config = dict(
    hidden_size=128,
    rope_fraction=1.0,
    parallel_block=True,
    max_grad_norm=0.5,
    warmup_steps=200,
    final_lr_fraction=0.1,
    batch_tokens=32768,
    max_seq_len=256,
    doc_mask=True,
    dataset='wikipedia_en',
)
Each number is 500 + 50 x the weight over its row's rms, rounded and kept within 0 to 999. Layers, rows and columns count from 0. Numbers have three digits each. The size before them is the row's rms in percent of the matrix's.

# layer 3 MLP gate, 320x128, rms 0.23, rows 81-117, columns 0-127
098:473469363516502505523507385574515541510572580559427512407562556542493444467409420469496543540430446525407475532456524507525583475528559554486486521523525489587550453484541485472461488498533523453466515529433534521508456418447486488475430456576480579487540457511448587534514503566528518558507550491508578504557543375399508440469514552515555521527538543478435448503554560485611457413451
105:478535544551607523527453603440535500474510514529591512581566598572536448541390483526438434527621503477578455465511477513521365484533427486467529454514468418462537529513578376502469471474477608460453450506559420508595495468484455485479548550486446491558453486541442540519485520454483470457495488499505541500535571439517529432470474499487399495605565479485513537520504505511430515519589
099:572493485356379581472511542476503504466468540514417572369417472508528499559475508509476456469403432505512534504499479502512546446510525435413484540609519500574526558529570484515466482519449499398537534434583598538419534468495478456437505560492510538525526533414462462465519554482566429508537471500530469368532454469534502552482572488503516435495503460523519483483552538531595565586466
097:448520450415361596555516526505439532456554437547474588423484487541487593455594479474492524498512493557584438467450493531419513484507514524469589515477449443451567447463586485467491485547519510407484443512515451517510498424504484520492433522464517531495547534492518582529400490593462569546534557469549534499483512483388557407547451493510550474438569512562472529574579619488433475464495
094:499444524558467416476520606462520485459475558496471537480522564615509493507455516458564565422621611478502528544455486459431436449541510422508509458552492405492559532545432482565529443503506499482465469519629540476486530576492523494546396571545547530468462433526516454389425473522433539476431452489543524492530488584541519426434526600505474550569526488499550567568496476475492557573491
102:526467464581585560530486484563577486617509553548616500486437463498478471509412496508506561571545521504526477484480495425485618504618485460451436548472512510635489495520469544536503498555421495552457558521412563499546481465543573511430448477460512496403604439460586464553527552475465459510543418538536489486431537555452541533529462549551503484608481418507525501497444493528520544579502
110:393511455547504521431547495501507531544555541381550520520525580595485468476553505442480404543420468408523547418439543524506414473445495494560480549532536467440501543497509440509490522454416501487434459511471502450499566518519590476419589500485485502578476446497511573604438537509494535559521428530551516519514562424402441390445568493506446457457443455524437476415465529507418455455471
087:432526495413514418455424551484430505599569534459555526476531461483519550407413505507503455488499494449543484610527552590550477548434527603496577541614501552549440552551598407510539519566459513505518416509473524558563503578521554520498511554478399511387477533553514554458434546586496510530511538533447574525499468465586508423453551443529493505520489546469496426478477501568498491506529
098:467444539511461496584451501501562527498426490513460371412319458546488536536599524551472428540398489400494541539462515449443477431454428527544466472535578618508500543564511468500502490524548459426470459430493461567513417469512539515514516518541466583391512514503517429491561545501497451542493538509465511558523470506530508521432522447522486430547563457616475500439466565543459492521520
104:514492495360462499455585576570566460476469454483436518454451462406587506630445512480424422594537543547523506519522524487585434501541510485455561529502456490577497503461579469506543467432493410444524485543434492566551539521497505536448392543492493507503549500468501478562544499579509512469522452406501392489523525555465492481418539537498492458431574529479487480503564518528639577451537
094:584536471506442533557478425574474482499458406495535520531509530467612489481468526388505520550465486491426514599517529516449593434498554508466503583582492438481471432468502487490520411474521477395522415496436505503514532485429451482520505473554465444512508625471505475511602492509564402527476477389535505496491518430468462514365472569524500476385549586400493463552487465512495468544510
103:437569511520532405511522526555537519579535479502534493469483458486543504462471523535532510529471512471543522485489517567527434422482557516453476458484593533490490527554419435403378441512424443488515505501521530534420553585439603489490428544499500485453442493470505617477402464514510513434448455477398506477543536551501524387535446448604541441427492508525497467630544585441484517596542
095:471567460558529460586460488484523456528519414475518470452429519476510484529523515526563522390503425517488434487480496625431491489478465526508448500431585473511368512513547547443538478538470596457511481443538518491446597540426503534390481518492407494514498514506601556428572451568612434573471547491507567464541486486539513503478505554466491428424488550522445531583598526436590460495497
104:461521458495530507526449450549534482417498472510522532454546541424514561462431471441412541491474429517502443558577407379533603593464533459577516445413523444526584460424383518453465499508407514499424468494475443542491539525482540417489528446388531439581519400469502534426544459443526506494499465546545449473505505419563541478475468512522502486531485479550488499485653494504487456525539
105:441414535452509572487491489531502458443465487589522473527465579595465479571467518498489521470438493461475543525564439541483513491511565455504566484478483552598576482529540439556370471411400463575475576511527507474626497430550548462499408479389423489566495371490596507560437487535534481546519424472548481519507492574513457483475542451431569497495520487497464544505548506516562500436438
094:516473542516611459552541496525490451552576563504494553456565546368419468450511515472499546477483553506573357426509513521547534482475526441462523383419561459528543535478587521444552531421530557553523465478472430498497428540531503513451490510571479424480559466455445534469502424493497485529465447520527514378659534535525500646496521485533539497494490543522588471516508507518510489536457
102:431463513474477494504496520555496557466461537504505543489473543536488481531494469461461366481502540515414466616447416489517487495557434486567455551439468547428516555550495388564528402426514508495468416486382477483539534472509434499520569635578520534522588479520589476425513487498575480528485503551563445506541488568475467557449535485450433621460495537526484564410568445487467537448548
104:541520503544462448538505498590493527488452572555551478474573523495514571454542579520572492522554583478555511576500528498439454544500370554494431520507591416416480536469491471434499501525575561411529505470531516457529509645499483506425580560555548520553489500465467447436411513584573507431420496523487499566503455408418496585489461539530474529495535413551456477494500516529413473583529
091:487496477552441555483465482480600454480561438493460499578446490519518392521506532580462464572538483517510564464503501557523609484425502494488453606504412566490434418503466486486501549513481526487428590524477459548444425491565495484525417483506462557511579507475503607536389587481573479460572600559555522544465482558470445415460532442546516525528477514517531441474405561486398499580491
095:520398449524627431452496482590542551484567525483556480388511459487476445612472420588389468529478477435533446574492530512467504482606454478490542526427451614432495529486426500465508469453460497444429449460545509473467456509504532517479517457538388577474494563551533545515514523526469443514467413612494458549514459544511430436535496511558510418559514504472535431460537478459447459518516
103:463487473549432495462599445474504506580480470466508494538458506502528561595539497545465492509438463503470419586522580476427500504458480491550449432419522591531545608486454472398397419542548458471337565442564462609521486522493480452518460555580482451468502536556523556467470482476555521484535532443501468490493386580548533464559451480466537445495545539495493443459461520438511465562574
112:395458453522583448443534572431502470537503440362546510542458494460382512549479529527511535465466518466587492491471559576540470430472495514614528560448477500478555600562497455567463480484489465484452459495457419583484501493523535508500501522544431466463493530464505533585446572593526505516535390530502522413506470426565506436492540539570591483545516545426560421507516455435527580541547
096:489459504487456555503401448470505462515548483575524463453587481512479522448498471483498560497563638501473547520548478561510494535548520434539526542495384595438516533558502488449512491477436492497355424475543519455470497391428427414435528503508490553575535507556452453459479502555556581604452466583489584517515508497521499468436516531442456468407521499442443395592440532546511490480485
100:520532510492477493458480504398557527488363477512514425530493553411518534485564545496422599505513492517549548572469436515522519522546574534558532520508480415444604547590492472546552464579503479608458394489523547505515555469490494508488481552520539466417451537578449558562490386512563446506456428528455506479531587465549522484574533459546594453545587562431473441486455452490496426469533
107:494565501502524436542518443552444514497434502447474467565548462521449574623559470462536459477529548513571491511506420558551420532449477460591539447560491494549466505477545402548480447430517522505487461490497507528531495488415500497537503516514539461589501433455525545430550554500513505528567581552523442488503471635615596535493420517547486441456458463463441613476418399378497486508496
102:478500476442581539482546432526486484506575454584540480524419447448463426573468485499477456521554482469464492472461604556574528386481473534537465591421538566500484500516494485488496441516508464542436452484530513437436452556487525492508479571436534585438468502437477554574443419481459480534415531441530476431578567489564523469465459524579501439542510464390392446567463525458465379496581
103:402510491510531534555496507455520514434487395505432602564451487511505629525558570484606433524517520464512507476497494543509451541459413524448487410453549496492471439486601521457553484522542531457476441466443485522530432503505545496592557457495561577511486446457505500439461644518529581540581554533507551544508497424500424470561586451483493549501445488480483425562524626489546418505514
098:465596554464473495607503481564556497577400420488472579494481537523502475520530415449478492532489516460524549429520542547483488538501566521480564449514415428524502419455566493562533512510478511442600506460559538558566465424493577493488579572499549503570506482491496443528580475515558458591540480532512494482401490544426467335478523606448527466441545526390495502452492419519492486537508
097:472473595495458531564467504485469520543486468384475535484432461440518546472504514516484510446348534502380509492538474464380543486505467496522394476350527544431439545522535431449564418509570604473499523542476442579556476494413521536440538549482481487500523578511497489518579528470500466480480470435456562598432483575562454533569468447481561501439558490523479453548538504537465494484543
108:496463470530526446408459493457464526559466534407491514559513572476519413559457471536512481610468475531473402404472477594485497472459554453453519436536470465505538483530519445509547608451527496553511436559427452513500514510532515528533574544535538565507525499527458603520498538526533534521533402517371403473409488506446595476376495501488596408462503420467572493451508460427459504481533
095:454510472494554463512482503570536516538559440471421574428486514486599552465440550495503491588407492502483425551484524513469506477497562519400366559473610508487447459523586489442529544392522541559549470497455511511413407567464565408526406583603457493414448455539456565541456489547488480489532458527514509519461568561539473456502486525456591490458472467487492463500546542546439425466479
109:487488425456381486512534480541614495551505407476543542517551519444532576428505496529430469622531446524563433420544584512442451514468552526519439529445472429531514542497410560462491506506554499487499431505487519517537506576502373538519537459495508513539501527490497515483442515476428626455502535548538542587401510596567501584494415501524517559526542514638511521531549579496460509507487
105:592532481562528559453598512616523433514560442510498496519423565506513516591529484487545555638489462471466530509443440488493579532521511537522569472508499440480435498519558442522483575553505493527454553540481558515540490477578521551473362488476448493526501557549641550559456455426545523497650485491532528527522474511591497487514539574573510470523537513556455463544568480460525418558455
096:508471445509495514514437498486408458525533558539488463503581526555543450518527477530561580515541522394500432475483464520511515448482493462483464464481526516548487490369569531411525563586468504418534532592561520490518398588533544542386466512509467473466472474554489498510346579507473493506537566556599466491544584419447577452444525568533546452485546482568503485533522436492390470573508
105:552539564473468433477459514470552557466475469590457461565386493466581502486505513549467538546499416538507526539485543431520594535403505516481579568458580459519518459512550541576416391397498498545532567479588540533466578454508519474545438511505535468459580484497515495472536426488538536500534487470478548540527442445608406424552615458482589508420489519516505425471496528455493522537592
125:507517458459451528418467534571513444589472458441531475477478504493486485388396570567542494628447467541500467568514495541557476457553373404474519464588491567492503459551507468518562459473531414356534567439562421515491512506535542480546506540432550512502544495527412503583488460530491483570527428468448521530472507530469486535428538580542513495457535510437553521512493634512447550516525
098:454387491581525463502598471573571488428561639575466479478511541556513476496511473459472483576396495454507503532585564479472588536516559578551530444485516545528509530491560532469514472517523501556374536525638499525556497450534473542561488548477539514486601517547459516583497515536480495558471441490473545489478541500401585485443477571460482440561419497530581428499579547491518537475501
# layer 3 MLP up, 320x128, rms 0.216, rows 81-116, columns 0-127
094:520475539489494487505551479451659428482489479464550584554628497469502500518419551511455534466501473457546483470471501528529512472502525437356481488459421446438534517471465454450512520567442514554513626465468588455399495528466509441562534392515574443523493393465434553551464487569541429482477519544453527440473486422477476485592551438561471539543492493577545564478522435519512529527478
099:433492537584586450585503451494453449566455483507521494403520510468417434448498525491525566439452545515518572506473580456505492454433466484601546495469504559522515495588489538534372432510493559542568469507477455480470477519552515527485388525458455517460472498456519524585497446491541543539519553464435474479491507602475537456501450507522559510505596492405487392580401349548447517469467
092:585487510447433493480518517572455552531447542609502425436557467531514477543494470485569562462476511511519549467503571427499521403552534626534557510498447492523477425508511536563511502470582465562571542425416552532403460442454485464639498557479513472389472464435521577519539476435571499468509497543505461501470537425480495443566550505545483582462497597570561476533439475516540405510512
102:506395520499500453508504487529499526571518452576468456521470504475510413484534588409461534523477499561538436436480498520332403495540493497475440504552574426451479467505553561452540513501509527567428519491534473500553480493477578525507489474570557557464477448584575477584581537551447530493498523521603441505544511545443591496499510478474693515522484404453443502552523478465440513549483
088:398512566438472530441473480510556443387529590468507421600432454461499472519523458499464504507498457534520397553476546521414547464390481517463483470535438479587428498444508507485481424479557509462374546532515539460471470497474514523392385465501504490483503532552539495432494528434520523542447479408414529470487445423532443485353544518398494518469525458499509483544561543528518523446551
105:506500558446493514492499428508455395485457567584397625501465568491590409504532507427540524396483565525541524527462529483547510526478575448545546477531475501394546549497526494634498470467614515562589608553512510555523486426492522464464504463446457543544452513536509536497431473477501504429449508524560489547549518543549478511437548402514554555470555505459383521555543516484577475501494
107:603446555529553476506511370511427569562493485476476528459503444511481474558441436534517593466552481587492546502502593545421486470439443504508516549561617485579493489468476484532536467485596517514559491515565482568593482477524420473501401524492517505414433540518504482418544540478481475490439371508501566430561471483498487454516503590427516537546562526555508423526491474390510449502584
096:516540557553497401497526466496550467532526431511469441556356467451524444491545576534554502503358535417495506482519463475609511416439553395449512500481561469448443495514528483507481467544517532527571479501492441435459476518526454478457578390499491544469496429459517576555456549541475607541456460510516603559494473504411421498438518432477510519396505456527394493490520530502418500535504
097:446544469511432522511520392483517490494541423417486494435552450481525499604504433450420510615514481568532481448534501500421519546443575562495404554432487579520455532497519594410475526546526442466489475459472424542500609554532449500544462383442548552572468451497434516526452490497540494497520529448568527480445491525475473488482451594432550424488518605427446498534399449527508538491474
098:531487542533502491510421535533427484475578521593520534536523455592502509578494551534505631458488413497431452497486505550479568484446479484460588467498519445450480522443505502473527438383457495520489502607442567506596492518483530424469492539483534549504585525544569445484548529475489511587448470595504421601528526428518522543536566478457548515455580606479569473479547556451426579430562
091:503599527630538408506451447411504472558454549473517488442549542522387541464548545483542504468450592480583462544471406513434451413488505407566498435461505449486435453498485488538414611466480513435503542504453446484592494497433424486520514412456576453513420519457482526449576494595451604404547471504533526513554538499472540549511537545486506554460468538525487451537495468452510493492512
106:588458438610451514615516533478515571433521493504449500474381475450440451473427493601469464367574544559505458495500519432514547513518532409501481440477492474462517545567561469443448569472489415437527482516530545523508498544494471517425570490575419459484542506467529530395452573594503501574570552484460437531478472481477608455426477575525469548466507534457475578505490463443506531483508
093:456529518515507588493511603555515564334506570457520442455608514485520506451490494533528552468466432477592460587593503556555522429451477493510487553522479496498509343589453502486554470488473524583513503483442449501500362387490590483525548517432514508489521498473478454459567478480519518477500538544466524488490580441475465461413508452521520543466535501527518491487528431585422452418540
104:560489565420654525490572568566437557457548527516553462462480472472500469500403621474541500468540516482510542530508473460465445498516499453443549467504614460467523521487519428444490433544467490498487516521556489421481601433493435497539437604561574478496581443486445459487451462508547483553457456471487592502524484425429550552467517499461453435397472470506419456440587483413528486432519
105:598426524558593462506483517502436471444493452541473434607578547472393469456509496530439461458567435507600601503438557472463533538493473564528480480496504454453481499446477440589562486552500567531527500517492550542493461537475540618484474437502573555489537469510464537533460594535494553405437446562580593421502526552509481544543455444537517486507507453485572553364483551562526523492503
097:577484506553552448484556566514473519509449492584450475546540482528510517451551482459573423482542562565442567407551433543515518484465529409564507541608469518588381531506571476412485519495527542504483473511562570469499527523497527466513522501501420483575559441528544446478352497564475528497532534510487505440542502504574501566587510498519460427420447437532576579448458535430511519623445
119:497527493554460354366422463536447476411437501469527583466530482483453502548508419503491446507569551605474459481560432489510470517566454497423484459557467509503513437575539558517508574451572530532587454468458523537492552437501557484469499484509474603505572482551558565484523526479506512551557482526584456494532520471529468519472421580492525594476579447539530458516547552510617453418579
100:418496476523566443380518579508521565520545501420607602529447399482429610499500492480566476546527585528517470487488505536635465588545477569474479520548519555486487563471404520426508452478569506417522516527514523476456472499430527547515439580570528518564516534464465465489489469550487609566410478453512536483466505544436515457557536532545500409503492499488443443488441511475537606541496
093:535482602504508548517520426457494437563516555597587604545523391585493536504501533512559542515500541604439479569485550570506466553552602554448622457519563517450434515554493408466581548490464480504519512442564595622507515595554497511567551548576494432495507479493512482388444490478451467431435466498477547547497466508486534561493509481520512525484491530510562526527556456490444464531501
100:501489572481505454555483448451427542521568408607463613499554432486384496565476413443481546497483568422539474551518537475547489422565529422457586480586526472433464574464513607481440540473454448504451410435472508464529535436455576436514495498531487513452516399540547473612553501519488448515507479539452487520521470490475513548508540508550522453599563494460469550478460465448554523412538
091:486507528493453472428485536433495421479511475553531545588550529530480502448490451429531564446526497426448557509465487496446481598502450483467470490484501542444496479479522535446478491413535511590546585490490424511442453498445689470488627482420572559517579461569431477471619483442475546503447503466338462503525513539557540552479477514513539493514507481577517524488492476460531425490590
113:532511479567507563587575460520496539520511578564496478528411507530548487445413437544435491490461499551442516560555542420449516594596510526478542567502559536472491537411486491488468441547544552459518579492502544597456507513548333471421488588494501356435407576548479473538473482441543512505580481498458583520507521502537481514495554496485503568529454523557415453500512500490590513471459
096:474420503548482522549449470467624520499559573488590511478485468573518550488447598512580433498501510455524511507498523474496488570443413510511503511485488568567499412557550474495446460452489548483463514441451529529516520488436598492488519540511542605456528464476525450501496558506545627430478578586501410440425504481512600600409456391535456483514568574484493579481502543433413520523497
095:459510455415493552478488538527520510475513429543506536547461518495621534567586368468520499518523433626481441432380408475581554494449523434523495502452506547573518411451509479523519538542486399483510563522436560483497497502489605470381548433517518496614480499485499582496481564515481550528565476542480506509569480400505443476536543441526490436470551412511530477527465513443474481563531
102:503510587458492491516565510524445437425551407470517543430449561453468523513550497413499485474476478502530594458618461504480430473451532507549507529534497465494512538493408611511558534454504596450512420472534418546482507537445554536536507489459521506536463490462621529505497482523425635565494538381512494542428552538453543387462579514492454552492471470601429500544542499570529483421492
104:503494532488544630499551435503517531508434560501498560593487458550560504484348590519536452413534468445451523626452523473532489477478465553505462516451527563519453506483504470527449537496559546546474516504456537467491463486353447580568504503465469470521503551497509482425538440515469551491490493585469472577498503480517560456580425637505491507528429517575352553460521499504581472504499
093:539437438587431573478441541480468494445489535565523524486521520486520534433452480543511503474611543555489564534530500513446487458479570500605555566499547487490498516522586564500425504534555528564456511553556436505534563495492561404469552598540505399525478423537530439532507554576468533530508448538395571519424436461475459509443586636464479466455480473509479460578505378434521484442486
099:506436478495473554538501456523526494503443574533556405482467478571471494561514523501514589501460436449438527485524429471498537495412461518444460471425556513579549531530506622462522529504520442480574579481506414535512479546579470507608509483643446486422538431460466569588562567452513527551626609528484501537500575484414470486460467533483523563503528471559539477550532549402500444500502
096:472449526538484407570463503474491494433586567398528476434640462453556428512505589533398494514483459559440530469499531490486469426495466510439483553527545533475473473604467563583492400457466456645487468498491509448560514513541482559511598421513479540522462473527459453504497500552496533503519510547501575505462569550600405513482573523461495488430522405499538511438519508522406545506566
101:530478529546450480519586482454500491452536486520526497516619580507453435551512592521458550473499398511543520484440508435580478582488519507550390450523463530507447586457535378520511562511597520413588495472504498441545524452589491592500504500525534542554456488562414487563425470455523512426481573572539608517514542535387456505482486534458482454453412424560486488508496513571473508477542
102:458364545464546537442511493373503530482452596468611486470583515539545507502434518460516536491532573470517556481527467447576514488457613533515506455572499538463532492589500443614480521518498548527514566512534524437545536442558569500608516444517570416488493392451562444526536464567525524486489502488408427564483481468538569517474456516528573500559452594575446504536500520539530540528454
102:640489424526515584389436426472423555445599543497570472490446453506461553475446518519456560409529514561474455568430468494538537541515480508506500450603487515487478561496531522510366457503441528491509507537457496522472578557446522522518487507512484554520475495498563531526461429590517509603435526523436573434484539593466488436509475574472469521428600558482489502466487403437494419546496
101:492581514477583398487461388451523502462439510505448546510461561558448463553397509479433442441512504522494477480459545523614499563486537555432455593570546498401477437418475429423506391576545566477484457511386403535506464470493512548521550477473464530424515531460511485498418519464518583545537537533484475506459490523490544550476466484492473497551410514500489441545464473465350450507527
095:519526430500497555465528641452492596445486494570463519486524497448528514522647518539554534376514523434526530496499524528494550484485563535515531502435521454562434482494492498517596554612511628520436430659435552435511521479422497471467508462571547395574527467550510527499432568571511529502528545483559538516545485425522477499521491523467516574523531473558429491517524492485544451454458
097:587581414472414432542468533472577492526522407448535510425495476539448590437355500509452474500530439539559535491436462467554527526507546514363509511495539549514525557471451472486514517531455427449579493559491559538554534578526469510450501499488394516515537465549517508449536458449532493449573556450430473517435548449473544397514590416492421504485540572463478530507532493473555521497384
120:539484492515525505462515435462471497499498480507606504443441514550520518493413520474451510491493490522469520466500478508430391502450614481524550532503560534471597471515466531534492450409445431562529436505457506494469641558499530497546464469461544456487511488442614561555524528626430524535356524490625474481467515510616493416464502488484568517416485532433476571415555440490540524548517
# layer 3 MLP down (transposed), 320x128, rms 0.214, rows 81-116, columns 0-127
099:415536468532520571572506456521605527461485536446505579575559552436476463509462535565492606454512475553600539545530522516553410643473486497451404560566517513470511514526518419480524485498444487534489572539544568419477555548548594449523504506494479475460526487609495511507438436548443509398497482560490500475537439547469550554473440427560498533458525441490598538494520563465461551557420
098:497506450460480431562498539555486502486397625474424458484521488470501550485469514508629528542491622540421485525509418528537451530542486465491428427534537489546566473473548485555449462526466526468480495605509554467528501487476609552537480551504554552543460396538541571479450461507481402551537594464490474459554423481584513420493463484473512497584491519375527434552452566582543530481537
101:487457462528524522469505486441391553438495516514552562542452524495455484455411587573616540436506592488489408494544559501530507418529616593475539450500518449526546488441401499539464503553492490560477409591430450519479447635497533524595516535524534472519413559493531497549513448584491615492465454531487571497446485503519518478473431544534475521477561504579579515510489510460464428464509
101:558481427493634475485555478515475477440552469521417467507507492521420531489543535567520549456591439439527488473438535640480399433407495561445455577493550468546358389475562518543420579492537504579459529432502487505505508551461521442533470467455510459446533547539449557559483485554519473516493487546473511441506585576469536510549507569476479516470431435518487480479464492403477528534576
092:423547522553496540460555518485540494412518594480473486417560579488449433519474426545461511515537521449520545572486547458548419585536460452508465477509487470453515576541519537534553507543594558548525495615553432520514524467458529511544448529521448501543455507546481376581543446434561455525394507495511565526522482456509411578548496572382466454519498408503616553590527550486491475503530
097:464508449464471424595518474533549539501449412547460529527423472605530491462499485533578404540528461440510440464573515544531509464526475486495615492481491479491438493502555542580472458519557557478351347477505464505508474537511519477549493534483542560454464438399445628422498556554506473577530504466483466496471464407557538521461458536440404483526457414552482460551524452469454529534496
107:522531496488554490427495433481547451455462459469605519499505509431399438489415525464590435515513485565437497505543425450486380490516458531484540508473484565460506347569540541470524535486468519428551548454553526505478496495566518534501434500497591406474507429488587544464478460573478568541504373516508603454523518470562433458600519477536497468504543509576505516540510424481541393471553
093:450507496526504589494463574531526535517446533469497520485544475530468525549468484584539467520463579522550488555546428558511474517605495477471554596473455544493430482554491504581493514474467478481465580495435391560458447586523431528549440524541518505576411563436408452434456440537496467504508488533546531525552411509552490436617575489462537473455467452447492419580623550396509433538544
102:525533466518494503556416495460557487567497511558442570483555550435556432568531502465508512519444492550498441471453543473515504515482410372433602459454489595469393531568588545574513540508495563445476471485422509539510538501597468435507523511608521435439374659448482490511574540526518571541498491533512508553486523572473483505559482534522497433525571458495546509463475456543517501562560
103:476503532484521424405541423443538500531509481434560535451499391465468523477468471473446478504448477511422420497401527427587494536508508374518577552525460478571491426453517571447449556397510460505425496494473508452559456419450561456440521499490570489432480418544578550571482470596433596463459403475460491546506494467499562550432493492485593476429550494531528538525546494541510441541481
093:439446544475496468425495525574473525435570523490457489517543413496495535562461560511533627473519427513452507503498500465561505575510458519449490557448490491415520498482571560469463504500479441480414533540570512486439466529522427504486580618430472683493496502458546537525449500539561401520442497520529408518557425544472473410411546526553562488521430457552477550435527599496479516468447
105:440517571428475492458589500520460495445544563527572472467447478503557501410464634502492475455422535450511568431440619535490413500514404400520438512482448484439510474559490547551470539522636506547492462448493486519468462449424460441516485500532542543494400488484512406424533457425477544565508490466562427476456539550499470460531549475517571464451568516542520466499596547554566485560527
089:537549496556586512463433531523498441480487493461506550478513592484524499531498498540521523476529517539494495605500389482492572600539478474456395431429420561474502603511548532440470426442496590532466574528488469443515512523412540524475456502453536488552437486464542460446400569465550461519443505468486532532555473495481449374413433435542442392526495538564494571495546440592426546458526
104:418553529457542511556503387477468540567519491562530530438488533550638497520481462569504503577535525548472570508490473473562504434532490580469428500574467513494547527531511511584434428461543588417508535566520593546483470478453555473600535513552445520463488509472456525464490451541491463477454572498470507487592564474562574368461480471468459368496408463492619483499471461454490440498493
110:517474575487557457499564458453485528577453511451500430564540500491378494547531497491500470507545574462528512535513438559530443516533536517516501482470480500530493479477478412499505492470394491494484528482463452519445505505448564539540455491426469587509402491457468483536537624482436412413442381512664513548436444556442597570582545417543547535588520536512505600474532570498483532482495
093:496463482563514567531528539523496485522521592523573623528491485371519542501556640412558517511420476395578458510489466597571507542481496474457546497503414426543487548473464506538482592491458467531483607524579428477415486543518477457507513477478498533545394532531452418521461533482502514523421523505529456524471558541446507422544526606565508500482554549434429479471568554549495458515511
113:481591431446453503504521462442390494443520509451416516511634430453435492512501501407605496454417585489380490509584505615481513444498487533469528510547509506578493549492490436491481555479509539527478492545523450536516460500489637502513505561564466448584485458551557424498477535545502553472525489427590527535534428482547460521414501521597494475446456548506545506434471511439513604494508
103:524532558474492478530503429442448569464487394508568480411522484463489526513416657528478551444502503479506502462473511410458478528381428456558512491498509461422377548555593464457488428585517536554466509405531526502491462552560563530478412479482561463472527568474454552497462434513570484512388557527436473482437564521507488508455461507502475576538420468533534545502603481478551456547505
099:474540428584481471457435409467492592470463498508452497515534457419576471530492480578423586508447478464455484556504450403489431551461555469542532486518506540494497554446484412574442381541546524533479449435430505516490500455508447483511451497449604645466495580462462537429440475467426420530481500444503587509598463489398457527507478518481485441479606483462531509522533488441555492558486
099:551497557502570424492429608473457520496503495554414506367533483531560527596528478547499507547470528451456560471532537565612384593489492617453531587392485520522561447440517470481556514443492538545560497535558532579494564435434535572521445523508450501492516488479443514488545536513544440489533459466367490456461537486501462470560497534544491411567446495529531517488462548451582467521481
099:544458500534483510523464453525496479416425482521574523519589467409504458496526533421491473526511548449605498492625480511479579464503481508535514500561480475466461416502550468595537526404557419450457614434452552370527544539450562504562487540427515401487479557455498490493487578570418537538469481548387430426545397558475520572510499510495493550535494503520529489470598482524456481474502
106:553470526498507428480413555488468499520436510554488423450522471503402507526389561481573469438534547520532402492549573577452515493487420540454478482498593572518548459425408475385478502500567504522566517581530502446471488458411574547425524500489529544503493465447461548616496453513570523517439538645445528521553441475597491521514592465528515489472490479505436485527460524490455563478424
100:476588537401522509545523596399463474418453533432504435520591541575452475571490474456592525499447502508513518494455464494532440468490521506557517439568522426503422590543459485424471442536575518542495519473542482559469569531572427584538492480550472474549482438572505401433605468553430452576413508408536484445495524418493453491522510510451555494587519494518487554546556547573485506537516
101:510530524532484558444455450492577503446475466501482582426471474536511535507544499500477594499514407612569405443517576511483502492533444426528425571484535508517494524496533462595444483505424438486422415515561480389520460506561509438594498575446549502533538508426499586475507508530452534471572472504445496547565596567503486558408494503533481558552482483514427441604429597534443529536553
106:485433583460511497460525552521502517408550477554452516529572462522513533426475459457485523477538519548424483507459451478447491460417519465650470506562464511522479496510355589439462512578441541529497563382500462571489529453537445597521446445490525512621500536463523537535472524593520533506530527459547509537576445582455484477459568568514449584515538516392555498504462488596536551470478
103:501457520523426469491544618497486527538424555523465505467579505537591491544487450354457412506462458509556536526527497488499472529456537440491504478627442462476529539509525532436487526451515548506610557493486450515584458525572594436504572474464491509528402564540482524499451551515548482451506554561484474495505500522506510543504507494518441528444451361522565539412632496460553633516535
092:469506561510522558525454528445498548463486510446401481576511509525483527540624498557558494527507440500518531401484423447455461492419498460495537535503484441471510520491462516525533438511431507516491490387540625471427400401522515518590427473394511578480594507484555494473516517438450501564554515497585543592537440453450421529507528508525544538444432582408498406486448528546533508534567
094:535397570571452499496580524525480554451492390571355510489491502482519501517494457509553485487534556514410436492440411502448478485545458527426492522465489576549601530477451551437572483495485480518534497507541499606528463413482527455484564544481541514601493582488467450571430471520598517521498553436516527456413555533541476395492511533403435484609455482453492541469504491471532498591546
098:505493519509572599599431591550542562561557451483498502475545581483439533477541500584460560442550541441590496449512515535555500525488462378568498431513455475414570548438471446466495424564519597520540478518542561609426502558533440486558464493559521505499463430566533477534492487549474557444488445472628508480512466404564484498512484427556468546553457516529466446485461557442468561484491
102:537518538562470547584538555450497417557526574437535482498392427488478490433533570503499546523567490509550531471453530588466484515472467499600407514465437534543565570513540538408506464479432552531502445469425438526502472477536487482514408551460477463503392367517464499570590584519459564481536481519490453479539543481551392450496543505547463498525493463490536474488388547499362538461521
098:497478493520475519558499532502447419509449466442491551530484573506418517454631575510506594476405514476517586611453457469512529523505480497477517465513482502443494480402453446396477478461456475482474465497474484541444469470585586447535548516547480527496464472508430422591453570417465476452540477535518481517575427575591453476463590567609500564521469487528484583453561581472535533594555
104:472553480616495526542543474516489394498515470455534495600492494462470517507422506507469455522586389574508445530506559451433470455437501504530509600519533496507611533535463578448537453556548494502482485518503504541474522470604390491538549411454487490362525541552506527462503497487511587437529449538501475530388485608509511579393506563559465503497452479539498579461506539480589535519422
102:446549531486532550469518496505517412619510476517488634487503581439493526395454479451516560419508475489536459445417484511503449551482563555513511491476489580468505469394501505342416634464473531436531502514545488496475589458547461435559441530492501484483511600447491500483401422545493543590501517499458529520431415511476542521531517543485523459427512436472513458573520563533543571521508
094:518551589578527554511409512450478497462472469510540448475524527490520618523561508514482357558544472505489534410545561438422491428448526519504537597477561501415566477522425514584481526499432531519521472388463565606434494405485566485475525523512505579489488434624526562533486510433518505513532496540515494583559493551459510502424522519494525585463480531489461558600560499533542515464424
097:496504478574524385508441490464518497430574535452497536531525507423539538469489537451579517446509499516516424560517392520599483450521524547563554464568445435524485456474483444510467512529535528463508466606485428510547447387499438516382499546468495514522531495517405507540451491627470469541491511449436558500513448570530439496498514630494552506493375421466478441511522484498504545612588
115:525522515500478500596513480478480374486496442592532567467466510493424530540508551492510553438512479468481496506467599440489606597399507601474495450427427453499496472424376559491474527533508626547507479508527556487563507497551560520457486470483569519429479468461562519448485529474556511449394479561501493472567498566531499455453419504449388466500551525491572489445437423486606527530488